config.toml
n_head = 8
bias = "none"
init_mimetic = 0.5
beta2 = 0.98
weight_decay = 0.12
lr_head = 0.00849
grad_clip = 0.5
decay_fraction = 0.856
Each number is 128 + 24 x the weight over its row's rms, rounded and kept within 0 to 255. Layers, rows and columns count from 0. The size above them is the row's rms in percent of the matrix's.

# layer 2 attention output (transposed), 256x256, rms 0.135, rows 141-191, columns 64-95
size [111 104 109 109 115 105 111 108 109 112 104 112 105 105 104 110 109 117 116 115 117 113 114 117 109 107 119 110 113 112 118 102 105 118 113 120 112 118 114 116 118 105 109 109 113 124 124 114 115 107 118]
[[107 113 108 113 173 122 116 123 125 106 108  97 162 140 139 174 125  86  95  74 119 174 111 117 143  99 123 125 150 138 116 104]
 [108 169 135 126 165 151 101 199 155 131 161 127 139  95 120 119 143 163 180 156 152 117 126 159 159 154 143  80 188 125 120 123]
 [165 140 161 160 100 109 151 108 149 125 142 168 137 117 153 110  96 107 120 111 159 137 121  37 149 159 124 126 106 124 132 163]
 [ 88 141 133 109 140 116  92 191 139 119 116 118 156 177 192 137  99 113 123 153 122 109 129  95  80 101 113 157 102 116 134 120]
 [153 146 124 122 116 136 131 113 141 113 100 127 143 140 119 132 100 111 175 107 158 170 145 143 133 118 150 128 125 148 146 145]
 [158 128 141 132 111 141 148  67  86 151 154 101 108 147  88 154 142 162 124 177 154  76 121 129 149 128 119 159 102 186  87  77]
 [127 105  65 115  98  92  91 120 128  87  90 116 113 142 113 107 161  90 114 122 131 136 152 127 124 120 156 170 167 148 137 144]
 [144 126 137 123 109 162 123 164 128  92 119 111 135 137 119 108  84 119 127 129 126  97 144 181 131 129 130 109 136 109 115 131]
 [131 125 114 104 146 146  97 127 121 101 120 129 107 151 112 143 122 116 110 146 142 101 151 124 109 109 126 147 132 112 141 115]
 [132 155 135 128 148  98 171 119 154 106 122 116 143 159 159 160 131 143  84 109 138  92 135 110 118 141 147 119 116  95 108 122]
 [148 125 113  96 104 114 145 119 117 108 104 101 128 158 116 123 103 101  71 101 112 154 126 117 102 120 166 164 126 122 150 101]
 [ 93 100 129 139 204 114 124 170 111 157 155 103 111 145 157 135 135 110 118 114 141 149 151 112 117 130  94  97 136 105 131 141]
 [134 135 123 133 111 129 110 147 149 119 130 108 131 114 108 118 115 124 107 108 177 139 123 142 117 119 118 115  97 160 123 118]
 [138  97 172 129 142  98 134 115 120 146 121  90 112 137 176 141 104 176 141 130 148 146 140 169 127 103 105  74 102  75 144 103]
 [120 164 132 125  76 148 124 160 132 123 146 141 161 101 151 139 164 118  70 132  94 150 170 146 134 135 150 142 109 131 101 142]
 [128 108 129  88 160 135 148 130 161 149  73 153 107 120  97 140 159 142 143 167 133 145 115 114 151 127  79 116  96 124 117 127]
 [122  98 132 107 129 138 104 126  99 135 117 109 105  90 160 137 142  89 133 172 132 103 132 133 104 140 130 122 110 139 102 145]
 [141 129 104 128 113 115 162 119 144 141  65 100 131 164 135  86 122 145  94 131 127  76 165 107  99 118 155 133 121 122 157 131]
 [169 111 119 125 103 108 137 124 138 135 137 108  99  79 115  76  96 157 110 147 129 121 132 144 145 182 117 104 141  95 114 104]
 [155 117 123 131 120 140 100 130 110 124 128 132 126 129  79 129 100 176 115 111 101  78 128 114 119 129 113 137 128 104 147 158]
 [137 127 139 100 112 212 159 116 156 132  85 116 154 152 113 148 129 129  95 125 132 117 142  96 128  96  76 156 141 110  99 136]
 [144 155 171 117 137 116  94 145 123 102 140 121 141 144 142 124 158 150 108  95 130 147 111 134 108  94 147 142 196  95 135  98]
 [111 164 111 134 116 108 111 140 123 134  95 148 122 111  75 124 128 171 141 138 141 111 148 157 150 168 117 113  98 135 171 100]
 [130 125 130 123 106 147 118 128 122 122  90  87 130 146 110 100  93 121 120 138 110 130 152 105 139 153 117 125 123 146 121  99]
 [106 123  98 130 128 121 124 148  87 142 103  82 104 155 111 148 173 114 136 127 133 142 133 169 119 142 106 104 142 126 123 106]
 [167 155 103 111 105  69 104 133 153 121  94 156 146 112 176 118 159 113 130 148 138 124 114 140 146 112 132 108 163 163 121 132]
 [139 129 122 152 146 154 116 156 151 138 129 169 124 142 122 125 104 141 143 113 160 143 141 152 162 167 119 137 152  80 133 122]
 [118 181 125 176 127 133  91 147 145  92 103 134 108 123 108  98  82 130 108 135 119 132 131 126 114 120 137 133 131 117 152 144]
 [165  97 122 134 104 126 100 154 136 135 100  92  99 165  97 115 103 121 148  35 149 127 146 160 147 146 146 185 115 136 117 124]
 [130 148 142 134 117 102  89 148 120  82  81 111 135 123 120 140 106 164 152 139 121 140 109 110  65 151 118 130 126 146 134 135]
 [159 136 114 165 117 123 124 145  98 165 117 120 148 111 160 151 159 124  91 144  98 128 138 120 135 124 130 133 172 150 142 110]
 [134 162 101 100 106 145 133 107 126 136  97 141 127  96  93 154 156 132 154 142 121 158  88  98 109 138 143 137 134 122 132 141]
 [106 126 127 151 189 102 104 137 137 124 115 138 139 112 106 142 154 116 136 134 119 111 179 104 154 147 122  98 144  79 124 123]
 [104 119 127 143 152 138 168 140 108 105 152 145 132 145 140 170  92 119 122 122 120  98 106 170  50 173 115  74 115  78 109 104]
 [ 96  83 104  82 115 139 144 114 107 159 116  76 120 112 118 116 154 134  79 115 130 162 124 155 138 114 128 112 181 119 157 178]
 [113 143 135 116 116 148 125  82 159 121  73 131 125 126 127 164 128 141 150  97 122 132 163 112 106 131 130 172 103 153  99 131]
 [138 129 181 145 175 143 137 100 137 122 136 150 123  95 111  93 123 157 111 144 128 106  96 168 196 113 134 152  91 129  55 184]
 [102 114 117 161  98 150 130 140 125 163  66 171 122 111 119 102 117  95 142 139 124 159 111 120  55  88 166 167 126 131 140 153]
 [131  96 106 122 135 147  77 133 163 115  79 124 152 153 180 138 149 131  83 138 133 159 152 133 169 196 151 126 155 119 111 128]
 [165 121 105 109 112 112 116 127 104 120 102 146 106 131 107 115 115 143 121 135 151  95 156 122 152 172 160  74 124 129 106 116]
 [116 107 172 154 145 154  94 166 122 143 152 128 137 175 119 136 109 133 100 142 115 115 134 154  77  91 167 127 153 139 112 127]
 [106 146 127 142 139 123 123 149 156 113 182 156 141 159 165  99 119 143 134 105  98 143 133 156 118 128 108 125 130 167 127 142]
 [107 174 132 119 130 135 117 128 154 120 104 108 143 134  98 122 179 110 161 109 139 175 120 152 123 133 154 111 144 153 114  98]
 [157 135 204 122 132 141 131 132 129 150 131 153 120 156 101 136 164 124 154 166  73 134  99 139 168 153 127 148  72 104 149 166]
 [101 132 138 142  87 124 105 127 100 103 120 119  99 130 129 146 154 116 106  84 128 116  99 122 156  95 160 135 171 173 102 106]
 [104 127 150 128 169 122 105 151 128 135 119 166 135 138 135 140  83 116 145 115 137 122 130 102 101 169 145 100  94 121 133 104]
 [101 152 118 158 108 153 121 188 125 105 150 126 107 152 174 120 153 115 119 113 120 155 134 142 134 159 169 151 146 149 137 107]
 [152 141 142 113 141  83 117 113 132  88 107 159 170 138  79 162 161 132 106 115 129 113 107 132 166 131 117 116  82 109 122 115]
 [136 107 132 131  79 116 124  82 120 107 138 122 115 138  90 121 116 143 172 163 119 108 133 109 117 105 124 158  85 165 105 136]
 [141 166 134 117 133 118 100 136 132 102 132 121 153 177 106 169 174 135 130 136 132  70 136 138 125 137  99 162 135 169 124 112]
 [125 111 152 154 121 152  79 143 151 114 131 135 104 141  87 118 117 101 131 135  96 185 129 127 116 182 131 108  99  96 151 124]]
# layer 2 attention value, 256x256, rms 0.149, rows 142-191, columns 64-95
size [106 108 115 116 109 113 118 114 113 108 116 112 104 110 113 110 127 117 116 120 115 114 117 109 115 121 109 115 117 121 113 107 125 110 126 113 113 113 119 119 108 118 113 119 124 123 120 117 115 119]
[[140 112 129 111  83 169 156 150 156  94 124 124 102 119 176  86  84 150 102 169 102 159 120 153 164 143 130 162 122 112 116 122]
 [108 112 146 121 156 113 124 115 124 110 112 118 148 112 118 122 137 147 104  78  91 135  96 121 108 124 158 125 177 177 135 122]
 [101 170 120 139 137 151 135 127 131  98 156 155 139 134 146 139 141 154  80 124 137  89 132 119 140 138 162 146  96 138 132  98]
 [179 126 107 149 179 156 139 139 122 120 165 151 146 104 122 139 142 132 131 110 142 101  95 128  91 138 143 117 118 127 102 110]
 [106 141 147 113 117 157 120 137 104 149  81 170 150 197 140 105 166  88 131 144 144 135 110 156 104 137 123 115 143  96 133 148]
 [103 136 131 126 164 154 151 136 149 107 109 157 105 147 119 123 183 175 150 100 137 126 126 155  83 186 164 125 138 144 114 124]
 [108 118  74 134  84 126  57 134 115 131 133 150 145  83 128 117 111  92 117 161 130 121 116 113 106 134 129 139 100 144 109  84]
 [146  97 159 115 155 155 101 155 135 103 124 112  87 178 118 141 162 124 121 127  89 150  74 125 112 133 160 186 140 123 118 153]
 [115 114 143 143 135 138 119  99 118 151 114 134  94 129 129 108 136 101 133 139 126 134 109 122  98 128 175 159 124 130 115 108]
 [124 170 130 162 140 135 139  72 104  84 105 141 101 110  96 159 169  66 183 118 139 126 129  94 110 123 139  98 113 101 165 121]
 [130 142  84 102 119 118 136 146 153 147 129 148 130 130 109  83 140 155 113 106 151 138 103 140 120 119 166 117 108  76 129 110]
 [143 119 150 152 142 163 192 151 113  98  88 105  94 137 163 127 101 121 155 133 113 161 113 153 173 122 127  95 105 116 133  95]
 [108 109  95 125 181 132 162 163 138 140 131 110 133 128  58 115  98 152  35 125  96 125 157  93 156 111 151 114 135 173 153 107]
 [143 109 127 105 125 131 143 153  89 107 138 126 108 165 142 138 114 132 117 117 147 163 105 150 144 131 120 158 126 172 151 154]
 [140 160 115 115 172  97 136 144 136 159 140 128 200 109 163 147 147 141 144 125 129 134 123 165 102 120 129 140  94 106 136 154]
 [109 169 109 166 110 115 146  91 165 151 105 130  80 141 128 161 128 125  96 134 113 146 121 148 143 134 153 128 142 107 130  91]
 [ 81 122 167 171 124 146 152 125 121 144 156 139 130 115 135 146 120 143 118 106 112 177 154 134 171 155  84 118 104  80 125 132]
 [ 88 108 148 162 102 130 163  85 139 132 126 149  97 167 137 107 129 108 107 136 155 120 107 116 128  74 107 133 153 126 117 132]
 [ 91 150 145 161 122 128 149 146 178 169 138 119 116 112 148  99 109 163 148 119 127 131 104 107 118 116 143 102 164 150 134 108]
 [149 149 132  89  81 103 115 126 121 122 103 147  88 159 140  96 176 148 145 130 117  90 135 144 138 116 117 127  99 100 110 134]
 [114 184 110 128 150 116 130 105 140 122 103 108 100 108 136 108 151  47 137 136 135 125 101 128 132  81  86 124 114 159 141 142]
 [151 123  85 150 141 115 161 147 107 140 129 107 144 136 159 148 123  87 142 135 149 114 160 164  90 113 149 127 119 160 114 125]
 [122 134 181 136 106 171 132 104 109 149 157 133 119 105 141 138 148 144 136  92 153 103 166 159  87 122 119 181 105 116 133 170]
 [120 117 130 125 134  79 188 136 135 153 114 109 144 130 103 109 111 131 169 135 144 112 106 128 123 156 117 125 179 115 122 150]
 [132 135 135  78 155 140 106 176 133 117 125 111  93 133  85 115 139 125 146 119 127 141 162 117 190 105  81 128 102 125 131 112]
 [140 137 112 149 134 147 119 188 119 128 125 102 138 102 143 147 131 121 114  84 119 168 107 106 100 113 154 155  99 165 134 135]
 [126 141 138 137 157 123 100 110  73 177 168 184 149 129 153 115 142  63  96 128 150 112  91 187 165 109 120 156 145 123 132 132]
 [124 123  93 152 142 123 157 147 123 114  97 117 136 118 119 107 130 125 147 106 109 144 132 124 131 154 114 167 133 108 150 115]
 [165 195 129 130 103 142 141 161 139 153 114 144 101 119 130 147 122 109 109 152 112 148 128 127 167 124 184 155  66  90 139 107]
 [ 98 152 178 101 148 110 100 150 168 112 133 143 159 106 119 137 114 165 112 133 118 120 124 158 141 161 110 132 108 135  95 134]
 [117 133 109 139 143 132 144 136 111 128 131 134 124 119 116  72 146 128 103 119 144 100 145 138 133 120  90 161 147 126 129 112]
 [144 138 115 151 132  99 105 101 123 176 137 129 152 107 191 130  90 202 110 166 160 131 128 108 118 111 157 147 120 131 114 112]
 [176  92 130 147 117  87 166 131 117 176 123 144 139 168  88 131 156 153  91 121 145 173 123  82 151 108 119 125 108  95 132 135]
 [100 151 151 175 152 139 136  90  87 137 118 141  85  59 158 115 121 116 135 139 136  93 134 112 130 126 141 105 114 168 113  94]
 [151 117 120 170  75 130 123 124  95  77 156 133  89 107 126 126 122  91 142  91 167 193 148 162 143 168 117 153 110  84 106 115]
 [105  86 135 115  92 153 139 164 107 118 159 111 156 150 163 145 153 143 175  97 129 114 105 146  90 119 140 117 139 129 118 109]
 [100 136 132  98 127 140 123 140 144 112 135 121 147 162 135 161 142 145 167 125 127 143 155 110 142 118  92 158 163 118 113 138]
 [139 114 114  79  94 119 117  86 111 135 120 121 191 103 134 123 129 105 122 167 128 104 148 185 127 145 150 149 124 145 143 160]
 [100 113 132 131 125 134 107 133 127 144 111 104 202 109 135 160 123 178 120 102 107 137 169 127 152 131 141 153  86 120 130 129]
 [159 168 130 121  87 139 114 152  84 134 149 142 141 110  71 105 146 104  98 144 135 118 121 143 112 118 102 109 117 106 140 160]
 [120  94 145 128 106 104 207 123 122 111 159 128 160 127  82 150 120 140  89 154 144 105  53  86 101 134 141 165 130 128 176 152]
 [162  96 130 144 140 106 145 125  79 116 127 112 127  95 124 161 134  81 110 110 115 156 127 111 139 150 117 162 110 129 123 105]
 [136 137 115 127 125 118 129 119 137 112 142  95 110 107 205 107 150 151 132 121 130 102 158 105 133 143 157 116 118 182  87 152]
 [154 109 145  97  87 159 157  81  70 141 139 129 146 138 146 137 106 130 153 118 149 137  93 129 113 120 130 121 110 122 148 136]
 [106 148 111 128 179 112 156 166 150 174 121  70 123 120 121 158 130 185 134 104 123 172 118 127 130 106 108 170 138 150 114  88]
 [148 147 156 122 126 102 146 101 123 115 152 106 147 106 161 141 121 113 100 141 121 152 128 121 144 104  86 137  97 121 109 130]
 [ 88  75  92 129 113 173 161 125 148 157 116 107 135 136 150 106 142 155 150  70 136 140 131 164 138 155 169 140 118 144  82 118]
 [122 112 159 138 129 138 129 162 115 172 134 111 112 142 119 139 136 130 149 110 124 127  75  67 108 120  98  85 115 166 190 140]
 [ 79 143 124 133 156 150 113 149 135 137 104 138 162  99 141 120 148 112 134 116 135 119  92 120 123 186 101 107 163 101 164 136]
 [125 128 113 128 159 118 114 156 154 119 117 133 180 115 124 150  94  84 123 110 120 106  91 123 116 102 114 129 144 144 147 114]]
# layer 2 attention query, 256x256, rms 0.148, rows 160-209, columns 64-95
size [ 94 124  97  93 105  96 106  90 107  92 108 100 107 104 110 111 111 108 105 116 115 111 116 110 116 116 121 110 122 115 117 130 106 104  98  94 104  94  88 112  84 106 103  99 100  94  81  97 107 105]
[[146 128 164 114 130 167 110 168 138 123 147  84 127 122 177 123 129 175  96 150 149 130 108 111 128 126 140  91 132 150 114  85]
 [109 134 108 151 155 111 148 174 135 118 116 154 148 148 118  95 152  92 134 168  73 149 123 129 136 118 118 163 102 119 121 124]
 [ 90 133 112 149 192  95 134 111 136 108 147 135 126 138 139 127 135 108 150 163  78  93 106 133 107  91 102 193  96 121 143 142]
 [135 126 133  96 142 132 132 104 106 121 122 128 133 109 115 133 118 139 149 112 146 103 156 130 129 158 147 146 119 138 135 159]
 [131 115 127 137 112 138 160 150 134 115 173 129 122 161 105 115 129 108 126 126  64 128 118 100 120  77 140 180 100 111 156 150]
 [156 117  83  82 157  84 126 105 144 128 125 137 102 110 148 145 111 126 179 157 103 130 119 135 146 126 103  84 144 193 135 102]
 [132 107 114 119 128 154 117 131 138 157 125  75 114  81  92 153 111 158 142 133 144  96 146 134 141 100  95 157 136 137 121 123]
 [104 117 144 122 131 135 122 116 147 104 150 124 176  98 106 101 157 143 129  95 128 115 156 148 126 112 133 160 130 134 188 128]
 [ 98 140  84 123 110 167 132 128 143 132 114 103 114 135 117 168 129 138 100 159 136 141 108 135  86  95 153 160 119  94 156 145]
 [155 141 111 165 141  89 122  98 123 123 121 117 149 166 163 126 146 112 116 162  84 153  83 129 160 105 138  69 142 120 140 114]
 [147 126 112  93 105 115 160 122 103 134 131 157 139 156 142 122 144 155 121 143 137 162 155 122 146  63 108 131  85 125 134 125]
 [150  77  95 124  85 150 118 152 157  94 162  99 104 127 150 180 101 119 128 113 142 131 160 119 110 131 149 124 140 164 111  81]
 [120 114 184 135 130 139 123 134 159 120 143 159 138 146  95 155 153 135 154 119 121 134 110 154  98 122 153 118 137 121 109 147]
 [103 121  99 150 120 103  93 112  83 143 131 130 124 119 132 130 141 120 118 160  93 203 205 182 136 111 131 150 169 118 122  99]
 [129 146 124 150 117 120 117 112 109 126 124  71 125 139 139 114 129 126 129  83 131  93 147 126 125 132 140 113 136 127 119 127]
 [166 131  95 108  95 135 134 108 131 133 175 116 143 114 107 150 160 171 148 134 106 124 188 129 166 111 136 114  89 145  84 111]
 [124  86 133 110 123 124 162  90 143 122 110 132  96 127 131 113  87 142 175 110  84 149 148 137 132  96 139 143  91 126 118 147]
 [141 168  73 186 116 109 120 124 116 141 100 129 138 147 116 145 127 112 144 127 163 119 140 123 118 141 158 165 158 144  99 121]
 [131 116 130 153 156 126 118 137 125 127 136 137 174 142 136 131 136 113 141 118  99 143  92  88 156 148  83 128 136 136  87 157]
 [133  96 160 116  98  86 106 113  84 132  67 145 123 114 148  97 157 114 115 114 122 136 154 121 130 144 161 125 137 150 161 156]
 [104 117 116 122 112 171  79 138 136 108 106 130 162 145 160 150 113 141 128 136 169 164  87 123 115 127 147 100 100 110 153 127]
 [126 120 111 140 118 129 127 141 113 111 117 120 111 121 106 149 132 106 167  85 155 139 117 131 131 166  94  92 113 148 151  92]
 [128 146 138 125 136 130 133 126 175  97 122 109 115 171 148  76  86 126 142 155 163 139 159 127 149 170  97  97 127 113 121 166]
 [171 126  99 124 113 208 117 114 133 144 113 129 122 163 119 167  95 106 151 180 122  83 117 161  98 171 120 116 161 122 143  83]
 [103  90 157 134 126 127 125 134 128  61  99  92 143 105 111 139 171 111  94 115 151 115 123 147 126 114 169 118 115 168 118 129]
 [ 84  86 133 147  86 121 103 120 158 162 145 136 148 149 113  94 153 101 119 159 124 106 130  84 157 133 134 106  91 132 173 159]
 [134 123 129 124 105 141 113 133 188 102 132 136 122 127  87 115 136 162 139 128 142 109 133 125 126  97 137 108  94 136 127 171]
 [100 102 139 119  95 139  97 159 137  99 124 114  68 154 159 123 135 163 123 108 119 115 116 164 137 125 106 118 172 152 137  90]
 [138  97 132 112 116 144 115  92 160 117 159 119  90  78 116  83 153 153 144 112 119  82 171  61  83 109 122 153 136 147 100 153]
 [106 133 166 147 191 111  83 132 152 133 142 119 163 164  72 112 118 166 132 141 130 123 156 135 100 148 134 130 136 170 141 119]
 [105 140 112 154 162 132 149 137 142 134 177 138 117 112 111 102 172  74 115 162 119 109 118 156 114 112 143 172 144 157 172 101]
 [124 125 115 132 139  98 116 147 184 113 138 153 141 159 119 131 142 106 142 129 139 122 111 128 149 146 125 131 136 134 138 115]
 [141 131 115  83 128 119 111 150 125 149  92 130 126 108 100 108 153 194 119 119 131 147  90 157 136 139 159 144 156 108 113 127]
 [112 138 123 163 122 108 145 130 102 115 154 123 124 177 165 104 133 124 131  71 107 131 105  95 119 116 126  96 121 119 109 113]
 [148 125 127 116 156 104 120 149 137 107  82 125 106  99  78  84 101 191 134  97 135 128 117 172 147 123 160 137 104 136 115 104]
 [113 144 179 135 139  90 120 123 104 105 160 113 147 149 163 127 164  81 148  95 122 123  94 156 123 116 139  66 103 116 101 126]
 [139 118 158 161 146 153 113 115 125 114 138 129 130  95 134 140 121 111 140 134 145  96 121 150 118 135 149 151 125  95 149  95]
 [ 91 102 169 150 103 120 157 105 102 129 116 123 139 176 130 105  87  97 127  96 117 148 142 111 154 111  77 108 118 142 122 104]
 [117 150  72 133 124 118 122 118 169 149 106 163 158 109 139 118 152 122 136 139 123 145 130 126 126 129 118 173  72 159 131 117]
 [146 100 168  99 160 143 135 127 159 128  82 136 111  96 123 108 114 142 143 157 137 107 150 139 138 144 124 163 130  95 160  86]
 [121 138 143 124 147  64 138 116 151 109 119 145  95 141 135 102 151 164 129 142 122 119 131 108 113 173 123 152 123 128 114 149]
 [119  89 150 105 136 151  84 140 137 101  89 123  91  92  65 131  98 144 101 139 145 122 127 149 118 143 169 183 159 107 134 116]
 [110 123 141 152 141 123 141 147 149 124  92  95 106  89  83 124 124 175 108 148 142 120 148 144 127 147 129 191 158 114 132  75]
 [141 150  90 142 152 106 111 105  90 136 154 121 139 104 161 162 169 136 136 141 151 141 133 183 158 129 114 133 141 119 138 155]
 [134  72 126 145 113 181 101 104 144 120 147  86 128 103  96 145 119 106 127 109 139 150 136 152 123 114 144 154 129 147 126 146]
 [166  73 148 108 158 173 113 139  69 142 127 120 107 132 120  81 146 128 138 151 115 113 128 165 151  82 165 156 129 162 113  95]
 [166 165 178 149 131 161  97 138 158 152 118 110 131 133 153 167 139 126 133 133 138 160 111 134 135 142 129  81 135 143 103 132]
 [125 150 137 160 110 101 102 102 119 120 149 148 156 143 108 134 128 121 154 116 139 134 152 111  93  67 154 119 133 120 109 127]
 [108 125 175 122  87 163 121 110 143 116 154 166 117  92 111 123 155 133 120 108  95  64 124  82 125 125 136 132 111 122 143 171]
 [175 118  89  85 157 135 167 178 110 133 123 154 115 124 125 111 135 121  89 137 111 128 180 214 127 115 118 159 171 113 118 101]]
# layer 2 attention key, 256x256, rms 0.142, rows 160-208, columns 64-95
size [ 99  98  93 101  94  95  99  85  94  98 106 104 107 104 111 109 115 113  99 118 113 110 118 111 123 112 115 111 119 113 120 128  93 110  90  91 105  94  95  98  97 104  96 109 101 101  95  93 102]
[[102 187 125 114  86 144 132  87 167  85 113 136  87  96 146 124 155 140 129  71 159 144 148 125 123 102 148 107 159 150 166  89]
 [114 105 134 139 161 165 115 173 129 158 148 144 196 102  99 150 150 164 127 146 110 123 140 126 104 181 139 128 123  78  73 100]
 [137 116 155 130 128 145 148 141 121 159  96 137 157 131 155 128  79 141 133  55  88 132 110 123 159 174 179 139 168 161  91 169]
 [117 103 125 162 129  82 148 132 114 148 170 150 120 135 118 127 140 106 158 158 115  96 103 111 135 115 122 100  95 107 135 140]
 [131 110 139 141 136 131 139 138 107 123 133 128 187  76 114 112 130 153  91 110 143 132 127 153 133 144 166 116 134 106  81 154]
 [136  71 128 111 141 135 156  96 109 103 137 110 117 168 114 116 114 125 133 106  95  87 146 156 196 121 132 147  58 159 143 144]
 [125 118 119 121 146 119 155 149 130  97  99 127 172 130 148 124 103 113 113  86 123 118 101 131 201 108 158  98 127 116 165 143]
 [143  98 169  91 136  89 113 144 133 150 124 132 108  63  92 128 136 150 128 114 106 104 141 175 168 143 113 119 133 157 136 139]
 [107 122 140 115 105 168 139 157 128 156 118 106 145 128 142 138 124 136 131 138 124 125 142 114 124 145 158 136 106  92 148 150]
 [119  91 124  95 100 141  96 158 135 100 153 163 115 118 129  84 103  89 142  88 102 149 152 118 127 126 172 144 175 114 163 133]
 [125 135 159  99 162 168 138 177 144  91 133 113 114  66 141 129 138 108 143 148 147 133 141  74 104 151 121 149 141 126 109 118]
 [138 101  99 141  88 149 122 135 123 125 147 154 141 146 108 115 171 105 151 118 105  91 154  76 129 123 142 118 127 137 124 120]
 [120 129 125 125  90 152 170 115  93 143 104 116 143  88 157 138 114 162 188 126  97 130 130 127 139 123 118  79 127 169 137 134]
 [104 140 157 148 123 167 118 146 144 126 127 105 109 151 169 147 162 119 127 132 131 114  88  84 138  96 130 112 121 162 123 104]
 [128  99 104 157 139 105  93 171 136 156 134  96 187 150  79 144 113 128 132  65 104 157 134 125  80 167 109 170 125 111 105 102]
 [ 92 136 111 128 117 145 128 149  94 131 118 125 119 149 146 131  97 147  91 125 109 124  97 138  86 143  95 125 112 135  88 125]
 [147 159 131 149 125 149 138 119 122 113 150 163 123 120  83 109 134 106 110 135 136 141 151 136 154 120 127 155 137  86 132  71]
 [113 131 122 105 131 145 130 131 134 118  98 102  96 120  93 151 122  87 128 150 135  79  98 174 155 122 103 125 137  77 165 108]
 [124 109 158 106 158 122  92 140 164 112 116 122 136 122 111 118 140 158 105 123 124 115 152 159 114  84 154 160 124  92 164  93]
 [128 146  92 157 119  94 134  99 189 116 142  85 126 100 119 130 181 107 144 146 183 114 124 102 109 108  73 129 122 136 152 144]
 [151 111 137  79 140 165 140 108 140 132 144 127 138 161 107 132 149 120 125 148 127  78 169 136 135 131 113 119 157 120 152  77]
 [153 110 138 106 138 112 146 132  85 143 138 140 130 131 123 114 117 125 157 141 118 142 123 174 113  68  97 157 113 112 123 154]
 [142 122 115 135 123 120 123 157  99 139  99 102 159 123 136 123 138  84 101 119 121 125 141 155 124 137 157 129 120 142  88 107]
 [119 139 107 167 124 134 130 114  69 102 162 104 125  55 101 150 112 123 106 105 132 102 180 153 133 122 113 159 115 142 146 139]
 [158 111 116 142 130 129 146 130 160 181 173 157 154 134 139  81 147 110 170 130 148 107 169 120 158 127 135 115 148 126 122 142]
 [139 171 100 132 171 103 130 118 111 143 152 127 149 135  72 148 143 148 131 134 103  87 146 134  76  93 117 138 154 200 124 135]
 [183 117  84 148 137 143 163 129 158 165 110 109 140  99 189  97 132 110 104 126 123 127 133  88 104 104  86 122 136 141 131 124]
 [129 125 120 119 153 119  61 175 132 119 114 135 143  84 106 112 153 102 114 148 137 128 157 104 139 130 133 134 120 134  94 139]
 [145 136  80 133 145 112  91 128 119 118 140 129  95 142 145 149 156 158  88  90 135 189 113 174 135 140 150 123  91 140 125 141]
 [153 129 102 153  71 139 132 154 100 137 146 120 126 115 147 120 122 110 116 143 116 111  90 139 132  98 100 134  93 155 156 115]
 [119 154 151  89 113 127 116 147  69 140  90 169 126 180 102 163 126 142 129 159 106 102 134 139 116 125 110  95 119  88 152 119]
 [107 135 156 145 146 161 160 147 126 126 111 118 121 105  58 138 141 137 133 112 134 134 121 126  88 127 166 124 113 189 117  94]
 [175 121 135 137 126  99 159 136 105 123 125 114 141 142 151 149 103 122 113 132 124 110 130 106 151 140 134 123 132 152 167  86]
 [116 130 160 152 109 110 142 128 140 141 137 104 110 131 145 117 110 113 160 169 126 129  88 120 147 130 117 110 103 129 115 125]
 [139 157 110 142 115  95 157 120  83 157 113 166 157 159 115 187 137 121 151 156 150 112  83 135 148 122 119 137 146 108 127 106]
 [121 128 147  82 136 136  64 158 186 153 115 115 136 103 127 104 144 117 131 139 114 101  92 131 122 167 155 131 131 134  83 129]
 [117 156 125 126 149 128 134 173 149 138 104 123 119  71 115 138 113 134 139 118 120 122 150  96  93 113 118 127 115 105 143 116]
 [ 99 129 125 110 128 167  82 107 148 137 165  94 144  95 143 133 137 190 103 133 131 101 151 169 141 145 158 160 122 160 136 139]
 [140  94 157 139 133 141 166  96 117 142 141 127 124 146 136 131 125 115 131 131 129 146 178 109 112 122 102 129 103 124 152 132]
 [111 125 136 142 145  96 146 129 136 129 124 137 205  99 162 148 124 101 104 125 155 168 145 126 176  56 142 134 139 102 187 128]
 [158 126  76 118 112 124 174 123  89 144 145  98 154  73 102 109 150  99  76 139  95 104 100 134 114 122 122 102 122 136 125 137]
 [152 173 157 167 125  99 115 160 134 155 134  94 149  89 140 163 155  97 138 152  95 166 150 108 119 168 120 140 109 119 159 117]
 [134 116 139 131 137 117 152 139 134 166 112 154 147 133 137  38 132 124  81 141 139 124 167 118 173 125 144 112 137  94 135 116]
 [126 140 121 127 112 137 128 108 144  86 115 120 138 135 107 150 156 137 165 141 115 135 172 110 115 102 157 138 144 152 137 122]
 [117 119 139 120 131 114 143 170 133  81 126 122 137 129 138 173 170 135 127 166 112 167 116 132 130 136 130 120 121 116 180  93]
 [142 162 100 166 112 119 110 127 113 128 128 150 133  78 111 147 133 123 107  95 169 152  78 111 131 125  91 149 115 107 147 119]
 [ 92 141 165 124 160 161 114 136 116 115 109 130 114 119 128 145 120 129 129 159 138 122 125 112 112 125 156 109 157 153 108 121]
 [170 141 221 143 131 107 118  95  99 120 121 111 109 126 137 171 151 118 123 140 138 153 179  94 152 141 164 154 155  94  89 137]
 [ 95 163 117 114  99 122 142 128 135  87  94 167  95 102 138 116 140 103 123 129 111  98 121 115 132 127 153 107 178 114 135  64]]